config.yaml
n_layer: 16
d_model: 96
n_head: 2
n_kv_head: 1
head_dim: 32
d_mlp: 384
vocab_size: 810
activation: "gelu"
norm: "layernorm"
norm_place: "pre"
norm_eps: 1e-06
positions: "rope"
rope_base: 10000.0
rope_fraction: 1.0
qk_norm: false
attn_scale: 0.177
bias: "none"
tie_embeddings: true
parallel_block: true
init: "uniform"
init_std_qkv: 0.0605
init_std_o: 0.0131
init_std_up: 0.0605
init_std_down: 0.00535
optimizer: "soap_variant"
lr: 0.0124
lr_mult_qkv: 0.5
beta1: 0.95
beta2: 0.95
lr_head: 0.0149
grad_clip: 1.0
warmup_steps: 200
schedule: "wsd"
decay_fraction: 0.528
decay_shape: "linear"
final_lr_fraction: 0.0
batch_tokens: 65536
seq_len: 256
doc_mask: true
z_loss: 1e-05
train_tokens: 141900000
steps: 2166
dataset: "wikipedia_en"
Each number is 500 + 40 x the weight over its row's rms, rounded and kept within 0 to 999. Layers, rows and columns count from 0. Numbers have three digits each. The size before them is the row's rms in percent of the matrix's.

# up: layer 11 MLP up, 384x96, rms 0.338, rows 323-383, columns 0-95
# down: layer 11 MLP down (transposed), 384x96, rms 0.353, rows 323-383, columns 0-95
up323 105:466462481393499518441534479510471472522587545484457510483541559487492576482512436542550504488456522440513543446468527567466497506555497477496528472499484518542469574532486524448499534504475422529553568512514479459584561546550490438535536513459550515542510468500481563451487478477425510466
down323 101:503523530552533478524498528471511527507500485450500503534504506505476518515471516455491482529580492433415546506486491544429500475460537525493395504550452500515417510537590502507472507610555417556511563544470522529507507500429486489531413549515533498530483510488491513426567480453472548460
up324 105:526523502538468512494492515469444432471532518498526496515497574426426390524511508486536444497482549481501530417523453476582494456506470491504417522412535604500546522414468479514516479526500493568552498493530514516475496478533517491490516526544584549469464573490492482489536510465463472449
down324 106:486534523523533442533547531467530466501501477474475438437466495566524490461479503558471534481500509485521446514517558451482531596547538555489489541533453622519473538557527500554489521493507500580459585439509540444539499501512507520581439487444484540468489452570526496500432465480464518518
up325 096:494477479546599516454496468529480513480545479490447500479583488460577482509499498568492510417504476531541467499424433529534515495518523480477526480540537483479516447405512484460495472445483505461494520552485449526506603460424416446464470453485537473500514556476483456531541565458529467542
down325 100:500513524568543456475538489447457553531476453399531564483480514518512540466557507538548487514572524455510521487491560460445540531437463451471486555511468475528501517568515512508476575466484535501529546451512553555516497552577453547412573548454496512498485480431521516461485458482554473478
up326 099:540487552492525576522486482549501496497498497480528488531536512461516563464530458464508501546485493486439554468540484541523435472512448506532438521588540505502542537502534530546484510520578447512430498437485482462518524464564453387497473435455461512446473410491600570542512519507497524517
down326 088:493502484423538511499477430453470562472486544456524543484518492443506523495485468530526543501492530490495463525533540466426527517439518522554534482468557592515485582455499482465481545541521551515563476511481450496548430534475565476501524507540568416439509514397493479564491444507500571533
up327 090:598490572477535466483456526514464548480594482571576564454604516497532503495536471520461485509501512509457551566461457467528515506525512521438521469547497518413492433478468500461488509500475502478503541410486509467497575491547518500498466531473534455543521466444547545470499489508587488528
down327 081:478503435424487498524510501495517445543384554467536528509489447475532482425441509464573476514555487494515522496493554528456586460501579488564527484505466524508492503538466538461524443500511504523489500508477455580543528509569448506407574519519522520484436505467548475473561464554495461500
up328 094:537551537449474503522482446532542471520433514481428589523528551526529503484551398512411500445446492523527478541489541454487509485487497445480460516490485572518439449532503431575487534447482453514530612540475474545553535502497538504478501511519539493396478497500510516468513477488477519540
down328 103:531473460482565514556574460537539467538510489562505532515505551451486533511504510448505486554524491526534460433574556503477475535508479447523522459513480576507531539478461500527532521471495462456591499516536474513503469559485514511495544460528490522525464535447513539436522319475447503486
up329 094:524539498482425514470528618490478562539445509532449448508510472553531453537556485574527490509552507458517438519496532483543455577484559504448570476488446543424551547498542540498471525493412485537502483444517451514499535460549527506475485502510535524517467539521549518553516540471573483550
down329 092:516528551525566486488510555562473464557463508479577512492497553513510552572543468527484559548568540499568467460485576513471444533547488477551465536603485537517470487506451489456407482425494496462511456495440517537433462511551453530491493488433464513499454454477504494525469488506546449498
up330 108:466463508445500497485504470481561506508529400525488448485484472470494445628495517515554525466511490525444472421522499517528483529543573487516482463504560490468531546469460509542488562496481474557487498512514481524515576453560489475495514498578595427525438516581490552477525508452503428488
down330 107:481433470525533551479491469508521536557510553510573464579546567507540463490553542506562511521521543544472493525465527461464559466560538474495417468485433541626503434539516444490467509487487552549450415505428511476456491493507527537514450521537493569512521481516520482498535469489517529478
up331 106:565431541456497492582556499548502499458505506537551492595497509596508482549469501476433494539485554531527465544539461446516478536494533469504495518477441442516462551492509483558583423470500527511500490502547507466522545503464570566470439532446492499463428523573516467509509464565515500470
down331 099:513555500475494459577444482480484542462469512500512500476538491469503499503471479554593456534528498516518460464499535558524538479419485482528587500541551549457555578479517497527566459483485464448578428490563502538487498523466500550463437475508513494535497543451423444525505552415443471463
up332 101:485498533491482504484527451538533455536442594527453467538526566480565517538516461501501475519515509583450425504470432436479530548478515544414504534463469504507473475560498465507548515525464457506552505513504483515528539498546525447447559492533421488605517525518414460500498465562518436508
down332 113:535504462502531496462532443525473538536484533513507495476494463516510523608466498430513471494605462509511530526483498496525513567571450556446441491442466415437479524484487473506473534597523481485480545517498491473437484521452517465472499511498482490549469526524432541529482387568529516425
up333 104:578507481522478457527505552449597509503495450477439509470522497454482478529512439472536527513499522548470533541531531503469436497552592475547497534455522523425539461580448493454551496490551467480481474427409476500465537524467455584482582498500504503518441535450446493562494507506506517471
down333 093:511460444518493564459442512575518504481527545566534492539494492420555566558503481499507460512490609469520496490499486540522490432495476428432462463523554467490541511468522476513405519473456488545493548579581519470438543509489563461464451489549511547543499513472542458519495485473514528456
up334 100:457514576520511492479532495516540518512458503490430581456551495537504504470531568484442515550480506482464538546468510525446503453575505436419540495491538502536433435482524547558569457511509490566522496504426508530562494486470484482513492483445463488565393502498471511484482539509420557558
down334 098:500538490516457566487564503490468509544571449462523524533506471470506524438514528505492522538464455502528460545531505472473535480481512483484380498511479520599595483500397461528485503487474472503528502416481497515512498607513497561498511461444520536448516514479538441577486418457501477464
up335 096:463456483466479433416504475457539519538466524502496435533490460523545522483534511460530548540458497450450383559537462552533459535462486510492541501534447572544502431462462501536466488515482455504528553521509510480427551461487558504507513480472521533546555498519450553524513429493402548535
down335 104:568481445516503505513404513558531463527454466478555436502542482507498504480475429472491466524598485533549493511518480561518563457470511468442453462566514452521508509533537489443470459502557471500448489525454458508490538523523483503387589437487480536485457472503535525466538530526569438492
up336 101:530530379457516494483494536509524505460519488529494437492525463508578496489508446495453497547451513546472506554528474542526573458427506531429449490541576453568468527540448552549482516428472465516539481463448502426516481497473411526499480501531567541438468472470467565494472477491497473520
down336 093:541452509461500533438457500493531494432497516432557442469470540479476469462504562521477535490378486487534456445553534561482461487534464490478436499514460525531562525439516465469506527532532537496499499499547374532488493499497569528552434512480526443580508483502514444484491560454536477513
up337 093:471550544457493476532467435412484529474479558542482555499529477508502479507520537489494529503447557449526497501414451559547514472494490450499455514506551512526592428510421504517493510524503489547534478507529467460512507507440585585540546542460497509512475495597446517566459449509551541455
down337 095:474522486433567495543514454482496496507545449530571503496493495505533494512484547534522507477434492521557524554492562435520500502473472591486522535508618466511518547514588453577530544546469552434486553511550556509417511501539425463525478533470529523421540505480539526517515539536513482518
up338 097:493498586534518480533533468508460500483548504520482477501526531514536472478437466503503399579509487516414537524449494526478491545450491468573465448502455541525502447493470477501592505471511451440508434492475497494461533497407563497474485515552540554514505528376507459544445547522478524536
down338 098:555507475514527507476488532530515458436503521468385520489492562537475451465470576481491475453530602425508448469533488500526464474511531526471535523562472516465508533520425446528514506512465541612457500469487417481559501550468529494548482526516497513471467433564480429513499518496523514566
up339 105:547524568467496499485459489509521379513439573525484478448561436495551449485500464511488519469528522411521523495466530491553537527512456438487487507479582498528453529505454541514534534537491458543514434516558505539520450575536434453505510558515544459451508569450525556516530530546468482483
down339 110:520588520503471415488503541515527462489478433494509501464491605540478479533522537434444530536506515409529445481482550565489430417534476436464490545553524454510526526499510542567466503515472534514501529448523474505481526493560418561485511471463481493496559533541478548509495559458437537506
up340 100:517419470519491513410526527459517503467522549518529527536447521534548513491585433504468436482482465465502497481498520450451511475489414523550499493537507503532494521522537503600503544485470494541534476502496507513479468546471475479528422451470552548615423494500447536462453451597525512475
down340 108:470543504540491452492539425478553476562557469480484510526576520555457579442502528515485505479427551531501539486481503511498472558490474563502490549547472554490490577468447507406478522522454548418494484546439517529463480534467515535482451515534432509493587452442514511484487439486459452527
up341 094:522516464490519427465440473569500551486511500527555501505517410522514541550457433522467509442502536501445504512501499496480539429519484488568557455536477487548459606498539506603493484512576438457458538570523411532478427490459467469506526491461490468479483503466504539477556477495487546505
down341 097:471513460497577507528488508437447451448484576523431441485500571501509491499497509536519511546554449503554418479534430559514518550481524526485456513553424471484468470542518503469532534394480482522508437505507453582480461449526513502516474512585437431498521489484526506485452544512540447524
up342 107:528460473515534451500518462491501469531563549485502485442489433442583467492551496510491470431580530461503515492485488503497489533436447534482494451522481507502523554447470421579525498498520563497470467563434489493490434472561539462489503434495512455461541467473487521580528517494587594454
down342 106:536402498482521534576499511534515505533484516527495458469457481472531488468527481529562449489518502535460443507444532477479542567499506601546430485507450617435566521509438483532546468465435549493473514482488544453490537540453528460503535432464417510504501475450531501498478464499518566492
up343 099:539475529463517554498530435525514536465461574468452454572510451458566516525510490416489440520442454498457521431517498542453498491520570480574479453548503541506482421489550560489524445496468440493552513475493534466541497488500485462510464513502508512487557517484406483589525493589461533517
down343 106:521513505498544571515500539486444488549567482464530575484487501495448436419479436551568449493595567570465512525462500467432433505493531504491478476473459490445478527453491482504486487376451487585533500488492497505481501511549476529509511483505562519447512459464466547481477474494518455430
up344 101:511480510496461481508483434566506452475427480476516554433471536503551515517492521431457513574503515489404550539433450441513597521533475487511521454549581545457467457498471508492499506494515476510494454498453517500473544573429447499510474498492502481505478469524456535496528629487521521425
down344 105:467520509525581495489468455523555410514534518494471494506483535549495517487454589590446512415568464513514464519515461515510444513481555477534518471506545562437527527434453433500481494442521501518507491466516554519481483598571454484529498535516466567446458449533475513462468487536531481558
up345 095:493444508417472490528413533494499505545487472558461479534515506464565443467498422505496467525491498438486561462550430487561493550511566478460503467530519494481489480500546618548409526507560478459522484418510469572513543523494479499482562538516490493534453530527521479511483482550446534440
down345 085:540499492481533493503476521463491474477471476457535518560493443507572482498488508483443524456558484517532431542557544450499453467536496435573531482425491485481450541466591544464446517538522547548502495559515474545492575447510518505529511551414550446436432520513597466458516502512464530496
up346 094:565509464523403431538507548531463411487428463440534538522474490491493494521496472506561586484473527568455473501526512503504472479511568494463491504432426539520430548494542491529492508511484490500500417502515519423475471494501483451587524520540473544482520453516425458452454472452564499510
down346 077:479533523525539488485490470459500465548497574446469526481499539509531558494568562443404478535511449455593559513527556490486554510568458505520603421496485523513465487580461511464512468523465555464492506491487450521513518505549518535475443517425535492483489571522566509495542513503507441452
up347 102:498511433443534547506528538528542570530476523478477543521501521505514580510520484525543560428456507465462409454503496534524461512449456554481483521413603482539512555570510482522483527514508477464519507516491472532534435548462478407485519436502508521505450506522414440509541484536436537476
down347 089:502455518469499507436473507518455473476406494453473475501536520484510444467448525475448450576585546438498534516492505507467579441509489430505488475464553576516525476496515513439556458517567520538431518441545500503517539573544510458486519551455541486474469496586529480437534519507496470433
up348 097:543547474535437489517509473439517462537589517521382469554543626503455508524496468516496498442518499475504478452515522492476540499570532477564400527464480468493509512417499454515523526459491490546495453508474564514557514471562528505474523484492496525568470534437516518456479518493437465536
down348 108:475518500530506465546477532532525534497554526445504532480525475550445536540445448478509519471451489469418473461503470496598456479586485521538457552460520445506484552542529423490483473516477524441503541579504519458450554508473574478516533472484493511438478535550425455447492547527491440416
up349 094:505482586387471547484531508522524458430490510435511486516426538444514484525592552560509506518524537543483511488527490511481530539439432476553542472500506522435507561501550513471509557539507477497498557502493441491506450548514495510473473518425507597509519597452496544476491467436490475481
down349 104:480487440494539511482485454450458478518505450484435499559403447521493522514464516479449484479610492517511462485501510587627526491418530487527494531523492584481488428494533491503489571510545444567508498477520528484501497505540611461487479547493524493436444492480480510463477510470502482479
up350 103:475481496534505512444505414537421491473472452477537437505497510445518454486545481454505537457515564463481468497495456484543471545587535486451517406583550455461457526524480534542484557520568543579526514524551424504505536503470514509488507536522588412466488520468488520510465490459484548493
down350 101:529532509495573497525483460563542573512482538488469440497513536490441516531457479462574508526566574560555536424478470526478432544510503479548474466488485424492488494447529510511484489425515491546525477550442487423489475513458586524421517485507448497534458476522446539542523464443532471436
up351 100:482513523507447548526551473495562490474491532462540487495544491484559541461489461488538498507548484530491538432469472476453443595467460458486488465513551484515502489448540515506495487594539519520500561531530470542478467471496455615508549529464450540575564561513493438504524567435480421452
down351 095:480480439506514512571445420477535574447451563487588488515521501515460541506520503500491507478443449544462524498516523478450480554547412503491535562521462497527483491511566429499456515536480530440493463506501524543518461458539424522525547522425517477501455598538449491482425482529444520476
up352 106:529529485484468493537483461527505519560528496498583539577516499547510449510534528425580490495504458499510493481517444557479543540431485540505480498472497535501478443558554448453440530532482524492504521496432464523545545504504537478480469453512514515537436479542361491534513540405449464430
down352 126:498451525543459487496463488489434485501521523495464459480537478547515544506460489491453499539671554444539475481512516514524501477442530475513543522472479446533514516533523444487441542477460483523460483503451483525600605572447516460486501555477499468554533521496499435510479432500448502467
up353 092:470493583497475490494597466454504420530439525467552475549428464496463521562502531451546492505436548487544456494426481494480534488482525532467464551493504487496483549522504473486609521494585482526545445520567465428470500453522510465570544475568500484526541445496485505485433510460510501486
down353 083:525524431476484580476479500495436607526502541481499509489447482487517457465467389489473519507599421497523489508510561536482495523492519515537471571577532526515471555511549491486415560469535494582473452477503468560531569538510514469448444502497523504477491494498496480470534470574497479537
up354 095:448441545491532499569458481454554501420490450489455452532473547437501512518539531515578500484471561511492435573488546531523528527458527494491521401515530469569495551519464506472431577543485466496559519515561513473509550492523526534519459522542501513460450473497559494538503466576527467420
down354 099:536513509508490409503496487492494445500480476518438520469509461571484463492488547445489505462461395494508520535485584583529478518543522554444412472455511485507504489543433502533489521519533527569523488419517473495488534426565518515515506418413502445420472514472491474521456555486511525533
up355 110:534559506445482555537425457571509545498505511540534493587537509474527530579494470485503537453534558471518511483498493559453515443489568511497549512486505508455454536515459546531514523497512486464466501454474404521506461438556533450541515473443522476587498485418423516495464468581543460490
down355 112:508536476532457484527555516567479510465414483543540449465451552540514531519433431463443474535529518510501488559492506468460477462482462553511454478491506570520558514547529420524549443475504503472499546404514483588457488489534503518411494463494464476465444451497540521474504406512489554507
up356 101:487484545495495440459459480475472474469408485574529423514498472459454540552516446493484527464528485539444404483520530525523565486526454511500500425498442483547485534539510439458467512482509514483523452477484476423594510486528565551468466476503481433568522491561562574492511549497507550518
down356 103:442532525496569510546431480454581499514469480443535482490589508528472484566424469517460595477512544465502453529523483477505503603531556525486466559516468507504505461562453505496519471429493480472523472483524564475530428541523495533520478554483490522547418469488546496534525427508515450541
up357 090:497442547493538462500407504462424481514456463515530505514492500428517584593534507478527435548482505413467478481493449556515535515545544493488522503408499479475525499464538471539512509491483500456526518555470603448558454486425553514571481495512524509530498511541433541485552494462464481519
down357 097:549495507508516528481533497507518448490430448512445487501512430514509446426570499529401513535473478476515556537539422524447483492450538419536495586486525537470538488459521573445498461519437475509499453497523506517447472531569507475523493500486555493483478610537480546504466523471567509435
up358 110:525432515463448487504422452490511506488459546480516534467568513438463447519551487476591504546497534467555478540449533463518534461492554495487583573533444470553566459528486478540453409462494509471509460479503487498550559471442538462533546465514468518534583531505448557528531496467511481468
down358 108:565491556493470534490460510484513423561499485440459438487471498494502491450573496501553429558508413486489487515491540503581521511514444491518456547490531436493482503526477520598548494469491401546487401465489529485521566506502482477505523477439497476475584511545513464566439480500495528537
up359 104:480553511567505560505538522467520490467507470508426526448489486502513478570476504463480531506585463481483567489441496433480527574495467555473443496509506529476566517524474479534474472479542427448568426486570459456501473463489496560537498468566551504497596555455465541478568462550508473510
down359 113:535505510473463455473531550553528439541450527482522471512497518563574469478513513525580418440539500481487510525492500471406399503523429529496456464626502457502478461507516469465575460493570494523449558507532473498505524518479463514506472471555500489500440498546574517477502547555480481494
up360 085:505505516518550501479429516524457478476466439565510540469509515495515495440573563535481582491492563528532530535540345454484505535468448501547461456479473517456484535487434541516487452457475510497462491430564511546510561558442517505498484488532516422449465463470530493485552540462504513484
down360 079:494514398534457523532501552484475549495476549392586555460521483494494393528503453507482481559508479485477518493576547522537558504477482479486565511494570533491485518488565422450563515518516468478501505619452479503495451502551518498508494557510533480528473561530500522457525497490506483450
up361 105:481498535441489537491515536456423490522450490524487541473540512453546481466559524504562572466450564534483498548477436489517537489577488535450536464462519501425440529488456491463400480485535493547508495519492566514510612545481494550533551537510465512525470529482456584488512439566485527525
down361 096:483521480479482456518503490412519475447540513587515482556507539539517442543473477470468510519483509485526568570564478498523452450505416485505511514526577540465543512561566573480571487524477455425484523488513467578498490536421536441534416529564519559499505550529484520484513517458497505480
up362 091:599587479524469477525503500501520484450579489508477448597501509493506451459515503529480467566495503447543462552485492468422483476505532532489538469460536519469468399507585410521530520565466524441566522521471517512435545495518501524461569493474492512523480438460491483531496473539528493567
down362 082:517421498513512521477520423456447480496469462516460505426467500476547513556507495528396506518616512477518574472532500510546527514530529500508497504473490506497481565463452536513423490514510552538510500457542413551526491517561438499513491484519614443486521536466528483466538480446425532462
up363 103:575493497514509491489481449464512423451488486477464412529503472512540472577516477529453519567505481477437551472573477494468515489544493465538573481568552492484516492557443505471519601436555516490473496518469479513484585516534454533502568534575485574491462514482418517491479503524457541468
down363 103:408511493519497481495500537495457573545515488509459464498481529519418442544497483531493571479468575432468488482473498441530474497550524467468515448426470505542519483491406519509498473448502481499565536617556508509533507475530503533492479479565578485525569508463555455522460501496487418451
up364 099:457536473527476542539519506441557489545471506502518482505508536562567468580516437491439396480533566506467463450472505573510466463510463512458545513510516472509487431440444526562496455445552546472539424476549469479554499529436505539530470500485482547489481555525443501511510492508525594455
down364 101:550458443514524516479509531539475511486556499447463504462493474532481520390481510514489461501578479485497471493504448455499537521498471497456499476482451496525406483522507587527528522601499522517418555423425472496408522491501545468442568562465477433493562470459457502550485504516484483518
up365 093:553484433393467502526522506504525466443507488504450501569494533519523421475513533483557486502516528484492544487524480463430449544520562601479441500507530466578538477549490448494536466439494539489460505441476477500600508523458514465517452478520499490493508536443477501567488495424407468485
down365 099:480514491527496476484413437460487478467472509468416585483489535499514561441441525477479531566477577424509417528533503495563519433528473547423489541497552491499475556500506496450462504545511539522525569508527436557521527448498577496498500552554500505481547502533478523454453536525558515465
up366 105:486477499474512505475505506502537555432475457523436473549561419446561462536586493479599524514439546539449513476528451460501544452535499468449541412500509520448525503496501555524508463544432534523561556470465486430518455532501472528517525570487498492509542531445502481412478527532534493521
down366 103:495497491513492484451546501455498467514569516449462445493494498498503490440540447448476552504452404509458465490523540471535450481549473472461509521477512468497478442477557467479556490507501476568484545498493496526570544405536397465452501455419505463399491498474486488507485559523572581518
up367 096:503489472445544562469483474461479479426499553533462439505512456516529512465538501517581498451509456447531500577484449473493469434509544524506543504525536453443520372491569471538534441483473462506562506511487490526528546464521625471456544533450462507531527566497508449504532499523486517522
down367 093:485487517495547570481473511509483495420457527495495583596481418519531481517457466475523545522568535483503478533551469455464469532509523510523569511519550616456491496500517489432426529544498481449479533502490436472535453486501571525477580496491498522437424550449498509428507459486519478510
up368 114:474513533488553482561458459480509469423463451471500532471550593567523503469523442462561486501543528489560513510521484502510449510469453520491462544457505534532481561521521456519535485531440485526461505440489521484498533552535557534486321423474507450475467482553473495508509517484469537514
down368 114:544489566458515472465480462517520527464450476462525518515488496476481510417458488444495448467465491490503564440482481553448510527444497517516429481480512519489466543480482524525484560548511467530524523443530529536461481485491585547511451457506526514529494615466464486497439554400504414393
up369 109:501506525498488424475481480493478489504525485431436502491565418528496519586590441561550516516503487483447546569560503524460518471475463456471477447490444516512454450570518492480498451523481523456460528563498449468536446451533438516501475538470435526515421509489520534468505572561482512563
down369 099:578491456480480520499459471506499518484505497523425513436503500424435563473476451487521491496406503567480420523447507553531493473516450506503513476540555495488531542586530453556477458465539469553493504483588539469505552436513520392459512456476542467469481495526481524448523488475485582517
up370 101:474455488529523443436499497489471471507513473549494478407514448482515533452508498571561404478496480550542460407479503569433510532493572413517480487499520482534508444442468454458496503469524570496473465570489505483487515449495566476452540475482570563494476549500486519576534551517488491519
down370 095:499469540520475537475511421494519566534514525553517482522430451534515477528504519449515494516429495528524503529574590462529521518462480489537464583499460513488552514472470511526482481584506546442483549489540561541526508539535430504511501461508457557486550524417518534427445450584584508488
up371 100:545510512529554512540477546445469492493483480479550496442515497506421544535564572573494476463358513527475514501519426508517464488490534574462456517440513451487484521482484485494507480514595433527473399489482490467492527505484538502430523484553471521448507402470524521498498484537488542477
down371 075:475474468481527487508505472511479401553469522516421515519492522542514491470531478455521434510653469477541545501496562440498529519544463506441533442545481494504480533512477480540487490514436474462520589568494510503544520496539405556485496485489540492529490569517555519483491532472416437497
up372 102:509536558553518467491499523493508457466491474476605489527487545469570538471517493431565550432529548420535483522558596493433473439522447548484485468484538485483475469508522485486512538493547502475527465469521478426482588465471516468476483428512498521562476496467579415481452488457502525510
down372 106:510467496518515473500515451497466538519499494509545491431453426538543478513443529468496518488544506513538500484491526471545526542490517454509416504483518397457540567472472495546426554402436500539471445518520576468487502554522449477495509488508437577484458561459486562472478438602480511492
up373 102:466529477490486410580473530474519449523560490484498447467466483581524526518552543499507494618557562485534560486502559523578480480454499505526538528490539520534467545482541495503549414457561542540505500485429553461527485451471562438482509536422487513460471456483542468476509527526493497507
down373 092:521490506494474476510578525495542588416588468546522470495512523442474464522479473508517455470438530520519476496479428527491445508496434517479536505433478483509527506460501491515492547510530524474521442462450487476463406401456566460525497480449501586497436474490517523533584541479580495515
up374 099:545415537504533516474475481471464511500486486542432502468455469528488527495475442455497476544384543476464526493511482542516440536524524487518485437564562526495475484451523479578478471449534534476600533477559542489455588509433512538579449477512499463437528487533565491498505536496516544550
down374 082:496511447473433520498555465507521473473517566470548507491550520475493508506459498516485508457600431473584535499484560465538557501424504515510532589440510452488498539561545473440509522539508506527449519509512436423501471496527473480438499463504545482509488498485463484449515526572386467428
up375 113:525473471542523486498374566503555523492516484464481500520518496418552523504518510510531487510460552569505509439535559433488451550408482463483558507503453517510567523461485522447529489583440504533519534506493462452529522518550513522505549455519483471574517553538468529585556564496488507463
down375 100:500513457542561508509458471515473552491432464407514508507572467467464425469532427485501527490457513516434505464514495455525535472506505546553481584459525449502443485414536513482539488546536509516562515625432499500502480486473510558544499475514534481476468486441432549443461507534457520509
up376 097:510559448552474499543572502483577507479479516499409535569504497448512491518490455598546496473475551447434472420475573520499497475514501535472472589453537505493578463504509508409488435489482453533477473525524533542491531486508541454523568481539490488524477545529481491486508453547534556557
down376 090:480468507487584448463454528485521534486467521505405514537453413512519498456500454496468535522502464437520515527509478473478580519553530550449482496461505483574484541464425532492494505514521543610431527571522509537424543511557481512506514549532497468570497522543535536494509501437481416495
up377 100:556500518494446548527569502538593503435452568498525461511418490556466508474581477440462499441494508474490485576471466521574541470543539435497484437487448463547486510521497497462518500542500528494554503532493497466534483545470562481485554492571447464489502519476461488515445447557533454581
down377 097:471535491454468468489520491475465493504519460506599437486577461423449515421513509514550510469439399459492610456415514511495486523427456540582450512494476564561552505514516506523482526452491469493538538494487487485434506466498490481499480548537567489468468499455505495498570479514472472484
up378 101:573476538445484504430500589469495482505472519496543509548483517546502449475479499510465505488459536476529506578475475504450524494427433522468475501417452528459495431526481492551521524459551508497547562527481444521503495459500513492577482489597420517491479492484419465496522479479514525370
down378 103:469531473541511504583476362508490566522489458486472481459486501428542556517523532473500530519481429541440505486500513544531447454513599475519491429512534464490489598427505536483507473575500524499466456545532550527505490573505524483463499518467547461554485513503559542472553475483503521542
up379 104:536488461478495452533542492441508505475543562452465460458508540428452535514532525536455550564476545502522474493537488545513599424503441528512509546529495501431545527531453495485424473395452470562512479459486494460488513467530522528519465457473533529575560508492495498508495529623490493493
down379 103:486501537524540552456547477498479498451591517511524512596573557545497508510483490466496515520437536432541489538526436515434475477464470484469563529455494506495556535488574543555479427509505556550592523554471508551482529492538508463544423476486497456479465474543504518466448476551556449477
up380 099:493541488407407526510443545444541460507533511506515402467504503516491533524570554540482596483443528475547455495505475414529505517504451485430446476551548575547488504500464509560479510545510518472543482456496472470460459473508439533537584477477529499541482500495456463569490506520473502537
down380 102:450514498518475455528536585509557491505477446553535533550479502484478461503519496496493457557415569485515494484486465469501516519620443581536527552460477546448500433478433531520476498520396437464527563511487536501488445428474480538491459554494452492460531489543512510529457477474554489508
up381 105:507489514515547550534437473554526442463489474507481532507527473467469569508542454596569519438511488470441449494443514542508546540440525428500441483504492478543556543447542484560492421491482513496456541510470472535470514507485517551477488544427503489570564470477524555519520538481511479385
down381 105:436484597543444479461526518465456440486524466521435525442479559496449550424501507531497524542495471492518489536483548555436505539538493504530434502493472446434606507541451469525496479493456551482518404485482537573502477428492441553519521548400505480502486503476507505496521520527504488511
up382 104:515540520561435532514509433544485530517462486486509433455489544485517563496581448559480512476470472494443523487491485474507478500576513440532499502519479550473452469543485473471473556514429461475455424450482553451530516462446514509437442411489507469549501511513487556485555422546498475598
down382 103:422474513447527481460485507507505520538533469451493525464502415518489555495430472537499478494471524553505493492528508499550502451586544458525490528524506416506521515544510564454516482505503519488439520550562538539483589443447462417491502572444533454477456547518570480492484543541516410563
up383 115:507552515526457439469548465488458572460469492506436558509465499520528537457458518493521514573511523486496521521478505475499515457518531521461500525448497404480471504542513533490532478499477522510501552597502544457564494501404547511484388440414486529480441399433511485543505504514497547532
down383 106:477491498475429474455519543497499538448508520525468455564540517529500523484457509492537492489418532535508483505553449482515542475528485509481439581478416557537468490530542493482471499491513544580411483475437513462561551433461527516545509505482462506562493528517529470574494582455484522619